Each number is 200 + 20 x the weight over its row's rms, rounded and kept within 0 to 999. Layers, rows and columns count from 0. The size before them is the row's rms in percent of the matrix's.

# up: layer 3 MLP up, 512x128, rms 0.125, rows 392-404, columns 0-127
# down: layer 3 MLP down (transposed), 512x128, rms 0.0757, rows 392-403, columns 0-127
up392,109,187,220,209,255,198,178,213,196,190,193,194,204,205,216,214,188,217,162,231,206,175,176,191,198,209,201,213,189,167,229,184,165,190,230,191,195,246,172,189,217,219,220,226,184,196,194,225,210,208,160,204,182,226,213,229,198,201,240,200,169,192,220,191,219,194,237,179,192,222,225,161,214,215,197,191,214,211,191,173,179,207,190,215,195,219,184,210,223,222,248,180,170,243,193,225,193,166,205,192,198,194,187,234,194,176,194,197,202,203,189,167,215,233,201,216,186,207,169,205,207,197,200,228,185,174,206,202,208
down392,115,208,192,214,194,184,197,189,210,234,206,197,215,238,187,213,193,229,164,188,189,202,228,205,195,192,187,211,200,206,231,213,180,211,160,197,172,226,215,202,212,183,226,186,198,175,190,198,214,230,219,188,176,240,164,192,200,239,214,216,214,192,182,207,210,218,170,215,209,218,153,167,203,208,219,232,163,183,195,202,179,210,174,182,189,217,201,239,167,194,199,178,189,209,215,224,213,176,202,227,176,222,218,204,223,167,207,202,218,246,182,205,193,243,170,198,191,202,184,183,218,224,225,214,213,212,176,229,199
up393,102,219,191,158,201,217,233,204,181,213,228,207,224,176,174,194,206,206,191,180,207,180,209,174,211,207,202,226,194,189,220,172,233,191,208,209,199,199,195,167,207,204,230,191,231,205,168,218,212,199,180,210,218,211,204,193,170,248,193,190,240,174,184,188,198,207,213,206,228,230,215,197,220,193,167,207,200,223,201,211,189,216,142,228,220,141,211,191,197,190,210,193,178,209,238,199,162,183,207,197,207,166,189,201,191,167,198,210,198,160,196,203,197,222,182,223,162,197,204,208,206,224,208,224,167,203,209,196,228
down393,098,214,208,212,238,169,193,179,166,220,186,188,222,209,206,196,191,214,194,184,178,226,178,241,238,166,185,198,220,205,232,211,178,190,211,186,200,181,232,186,191,203,183,209,217,196,208,206,213,222,178,182,165,179,194,203,230,161,211,217,204,163,228,186,209,211,191,193,207,171,185,191,226,208,190,224,210,221,205,195,190,239,195,212,186,216,169,207,188,221,199,207,235,217,169,202,226,206,212,246,212,186,204,230,203,200,228,215,245,220,218,217,219,184,188,202,210,265,195,181,223,209,223,198,200,210,181,196,179
up394,068,213,238,216,229,207,210,247,214,195,188,180,190,164,199,250,207,219,191,205,188,198,180,235,205,247,215,215,175,166,226,190,223,178,203,178,181,192,175,189,230,204,186,227,212,197,209,197,198,201,206,183,195,198,222,195,195,256,187,195,201,193,183,209,221,182,184,201,211,222,177,206,193,181,224,218,211,200,184,201,189,213,190,197,191,198,218,201,209,192,207,199,167,229,254,209,192,195,213,205,204,187,190,198,144,188,219,209,174,187,249,170,194,187,197,202,163,203,200,215,209,173,247,219,214,201,214,227,210
down394,052,202,178,200,180,198,176,205,243,266,200,180,206,176,245,207,225,211,189,171,221,181,185,195,214,182,187,171,212,214,193,184,201,190,226,197,189,189,195,204,192,210,228,170,197,194,210,181,181,199,176,183,196,197,181,190,219,204,205,217,190,180,190,172,194,198,196,194,191,204,198,234,199,223,202,250,216,194,231,204,162,226,170,201,203,206,152,241,208,191,216,202,205,186,169,204,238,166,213,195,185,210,190,200,217,236,204,221,215,214,222,235,192,205,187,189,169,201,208,183,214,196,178,220,237,183,214,169,232
up395,052,198,204,208,208,202,183,206,182,184,249,213,185,195,213,247,240,231,170,200,201,197,221,211,206,235,193,217,197,235,235,203,215,174,189,198,199,213,167,191,234,207,206,224,201,252,196,203,200,226,191,200,168,224,209,216,174,221,221,214,200,238,175,170,222,178,191,175,205,216,201,203,210,194,225,185,230,187,193,193,197,223,191,215,182,206,225,203,188,199,225,183,185,206,231,205,190,190,231,242,244,199,198,226,171,185,220,211,189,167,182,173,204,207,195,214,206,198,208,234,181,197,231,198,160,205,215,206,216
down395,025,160,195,197,230,159,179,187,182,226,176,191,172,177,197,209,227,202,199,191,207,232,199,199,216,213,239,213,172,221,221,198,166,197,214,200,204,180,208,179,218,200,196,226,217,253,210,238,180,206,174,208,198,167,183,196,197,202,209,181,152,186,197,190,208,226,199,202,211,197,197,209,197,223,220,188,195,209,221,192,231,212,236,181,191,205,148,220,209,190,210,209,241,208,178,213,210,192,198,190,207,219,151,235,172,225,182,205,165,200,201,202,205,193,192,181,155,198,195,189,199,200,215,186,234,214,225,214,215
up396,106,191,196,193,222,195,184,204,216,172,215,232,198,197,210,232,244,191,219,160,195,167,214,194,221,212,240,199,157,199,223,218,212,179,215,185,221,187,199,197,180,230,211,208,209,190,190,182,184,196,225,255,208,223,226,198,217,221,215,226,183,205,201,212,204,210,202,233,193,192,206,164,224,230,204,196,197,206,177,170,199,209,186,201,207,195,210,218,206,240,209,203,186,198,244,183,198,200,204,180,179,167,181,196,173,161,213,208,209,174,254,205,195,222,213,212,212,181,220,195,182,222,233,160,198,185,228,193,196
down396,110,192,225,208,211,211,170,179,182,199,213,197,215,215,227,201,196,216,200,196,194,228,187,214,210,203,218,206,212,228,192,206,217,224,214,197,209,207,178,199,181,201,210,147,207,192,198,182,203,171,197,211,158,204,179,202,204,225,179,220,157,176,171,182,190,223,222,201,203,193,215,239,207,224,198,183,154,187,187,215,184,213,166,167,212,214,184,187,183,196,231,194,219,170,194,206,209,164,219,242,207,192,139,221,210,197,228,193,215,185,225,213,167,223,188,215,167,187,200,207,192,205,200,226,243,221,222,200,166
up397,111,220,190,218,181,219,179,193,219,186,211,203,173,186,186,215,211,208,211,189,220,148,217,204,218,210,223,202,196,189,208,210,227,200,133,181,230,206,178,193,255,214,209,183,199,180,202,195,188,207,168,194,163,193,199,193,202,192,202,216,191,226,219,219,221,213,212,170,192,169,208,184,193,242,204,196,215,183,194,164,163,181,227,208,199,193,192,190,193,202,196,180,221,200,173,223,156,194,200,207,201,212,232,184,146,200,200,216,173,189,186,181,169,185,221,218,173,160,214,191,185,188,201,226,183,173,206,190,212
down397,114,200,206,213,187,186,194,171,209,204,204,161,174,210,187,220,194,206,214,217,184,178,231,209,178,188,205,227,171,176,188,191,183,205,204,254,183,219,201,227,219,249,190,212,208,236,207,220,176,214,236,171,204,218,201,179,231,237,198,221,174,190,194,212,176,160,172,182,230,218,214,213,153,177,178,184,185,206,213,191,202,172,225,197,153,175,201,218,191,232,175,196,224,206,203,203,209,192,186,200,190,212,221,211,185,208,219,194,179,197,193,183,176,169,219,199,193,182,197,189,208,179,244,215,209,197,206,177,218
up398,079,191,200,197,190,183,204,232,182,202,219,184,232,139,221,212,211,200,163,184,220,195,197,227,188,213,214,215,168,206,218,174,223,177,213,198,188,217,180,172,206,197,177,203,205,185,172,223,201,176,187,226,198,229,189,224,200,189,204,237,197,204,203,210,210,178,182,195,218,186,212,202,191,242,184,207,238,224,194,177,191,213,212,201,231,233,207,190,224,217,167,190,140,190,199,240,197,184,217,213,222,202,200,223,160,215,227,209,188,180,233,159,180,194,214,203,184,189,221,222,193,228,195,185,210,176,196,219,196
down398,073,162,240,182,193,209,212,177,185,163,222,198,184,179,188,216,204,214,206,174,189,188,198,230,168,221,192,203,202,174,201,203,198,226,175,217,221,237,214,185,217,209,204,158,208,197,200,181,206,181,237,194,221,198,168,197,231,212,184,206,207,256,178,187,189,197,211,184,189,190,190,212,229,222,217,212,221,190,171,177,192,192,201,201,207,209,185,165,207,241,212,175,174,195,204,192,197,220,194,213,209,193,246,173,196,213,244,223,205,214,229,142,193,214,195,240,204,213,215,208,201,194,212,192,160,192,206,209,195
up399,108,203,203,198,192,163,186,254,184,193,201,158,231,199,211,203,223,176,202,185,189,188,201,192,216,197,239,228,161,185,217,187,198,205,213,206,198,184,197,206,209,181,188,235,194,202,200,203,216,190,203,187,162,188,224,190,197,221,188,225,219,228,185,232,211,214,173,211,201,233,249,217,223,185,182,202,195,189,214,182,202,222,198,201,208,185,207,202,225,216,203,203,168,209,247,212,223,225,213,200,221,191,164,199,198,242,188,238,128,182,193,181,189,220,235,204,216,193,190,189,214,200,192,190,202,206,166,210,207
down399,108,199,172,215,198,207,170,188,230,235,207,183,198,173,215,170,205,147,224,202,169,171,217,213,208,188,209,186,187,213,173,183,213,215,206,204,221,162,186,242,215,192,207,152,205,192,238,212,202,198,194,206,196,174,188,217,224,198,184,236,185,183,211,199,232,255,190,192,218,208,211,220,197,179,161,183,188,195,200,177,169,204,225,230,183,203,171,205,204,177,217,201,221,223,175,196,175,178,185,177,180,223,184,216,159,186,210,182,177,201,206,210,210,178,217,227,202,205,224,196,188,192,198,193,196,215,179,183,227
up400,115,217,207,181,191,203,189,198,205,167,191,210,208,174,198,219,219,231,182,176,201,200,196,212,176,198,209,230,199,231,232,200,217,193,220,183,180,194,198,176,198,216,240,210,193,195,149,190,200,170,215,178,194,209,185,181,220,193,217,201,205,234,206,184,237,175,159,180,205,204,190,201,152,180,195,215,215,195,236,170,196,227,172,222,189,225,224,208,205,208,176,200,222,188,225,236,234,154,203,229,209,182,168,204,219,190,223,196,193,199,180,193,194,245,197,167,186,201,211,244,230,199,219,186,202,198,185,193,217
down400,117,208,199,230,196,195,216,203,221,208,182,220,216,223,208,194,223,177,209,186,188,180,231,206,220,182,200,156,184,180,205,170,201,222,217,203,177,242,204,213,188,187,186,176,217,211,232,176,180,234,179,218,180,183,198,226,175,218,185,205,166,209,202,206,190,177,238,207,178,229,176,203,201,176,217,188,203,190,186,187,197,189,205,187,203,225,200,155,196,186,210,179,238,180,227,203,257,178,159,230,176,179,223,187,198,184,207,199,200,240,184,212,226,189,197,203,182,208,175,207,177,179,182,174,170,230,185,194,208
up401,106,186,196,184,216,176,201,245,185,194,218,191,196,201,191,241,230,202,185,214,189,214,174,207,219,245,216,182,212,227,212,199,185,216,152,197,198,191,164,195,222,198,172,214,204,197,215,184,173,208,162,206,178,197,205,213,203,180,192,201,169,199,224,224,189,170,243,201,206,198,192,213,174,228,176,257,213,197,233,215,177,198,193,207,198,198,210,186,188,192,184,168,201,227,209,220,247,224,188,244,172,170,207,219,192,199,203,211,196,188,201,201,220,215,201,202,184,190,227,235,206,238,218,210,225,176,219,208,207
down401,107,188,176,194,205,196,215,207,188,237,230,181,180,201,208,166,151,165,232,184,213,223,208,195,221,198,203,217,239,221,190,211,235,207,227,173,186,183,199,190,175,189,207,212,209,209,207,157,218,222,169,206,215,169,236,199,194,186,213,199,202,155,224,185,213,191,206,210,188,214,197,195,199,206,200,189,173,192,201,190,218,217,211,146,167,197,195,241,183,196,172,201,203,193,193,178,216,215,240,199,207,192,171,193,229,191,240,179,242,214,200,207,199,218,197,197,189,191,159,194,213,237,186,217,202,223,203,216,212
up402,102,203,252,213,191,222,215,200,199,236,204,174,214,166,196,249,170,206,169,211,179,191,225,199,231,212,228,171,177,214,209,173,159,191,200,148,210,216,193,176,202,200,210,237,215,204,210,231,224,190,190,194,153,197,216,181,211,227,200,192,214,179,200,191,202,179,196,209,244,178,168,201,187,211,198,224,202,224,204,229,175,220,199,191,208,176,201,227,189,197,195,197,195,178,192,173,217,223,210,221,224,206,221,198,201,211,228,202,207,178,182,199,193,196,214,239,218,179,202,195,206,180,218,195,198,175,213,226,242
down402,111,181,192,214,167,232,224,216,204,213,205,233,194,227,219,170,187,185,172,191,186,254,204,198,193,181,205,160,201,198,158,196,186,229,210,195,165,210,206,172,171,161,204,210,221,207,195,199,225,198,203,173,230,173,171,170,193,208,180,194,185,188,197,207,210,190,196,152,205,193,180,216,199,211,213,206,220,192,192,208,215,186,201,236,213,235,219,228,174,225,220,196,199,212,208,177,195,208,228,189,196,194,217,228,199,197,192,188,229,183,155,157,226,181,206,201,211,210,183,179,201,213,190,178,210,223,185,155,215
up403,103,203,206,178,179,201,196,195,229,199,164,217,211,201,208,205,208,200,189,191,219,215,191,214,203,196,194,239,176,196,210,222,236,198,181,162,198,209,196,177,232,214,184,250,225,236,155,172,190,216,219,189,206,193,184,188,214,235,205,180,161,180,199,201,176,189,212,189,193,182,206,235,183,232,215,224,208,199,197,187,207,162,215,225,165,188,197,145,200,174,195,225,200,220,231,210,206,164,208,195,219,200,200,189,198,226,202,232,196,174,194,229,182,159,187,214,172,183,195,228,182,213,186,226,225,207,215,201,201
down403,096,189,191,198,184,200,242,191,196,228,177,189,171,218,179,205,226,210,203,190,182,217,236,192,206,201,177,170,206,178,183,205,185,208,236,226,210,228,192,223,205,188,197,233,201,228,214,207,211,200,219,209,187,193,220,233,226,186,216,205,232,197,204,200,184,191,192,168,157,183,215,179,182,150,187,186,220,173,172,185,175,186,191,234,210,202,184,226,161,206,202,222,247,193,218,202,189,209,207,200,191,181,197,211,196,197,199,182,208,191,182,259,208,192,184,204,196,235,204,184,185,194,233,162,162,222,190,217,224
up404,102,202,179,226,199,207,178,182,189,192,206,163,196,187,173,216,201,199,203,193,185,172,226,214,188,186,186,226,202,222,189,220,199,187,203,202,211,183,203,185,193,218,154,252,214,214,134,215,216,157,197,187,205,176,196,194,234,220,197,190,217,202,202,199,227,219,198,193,211,177,156,240,211,197,218,237,203,209,213,186,170,193,197,193,217,245,180,189,183,160,236,213,194,184,189,206,215,212,218,223,223,222,207,220,180,216,207,226,190,180,188,203,212,229,195,169,164,191,211,214,206,209,211,179,202,194,158,211,209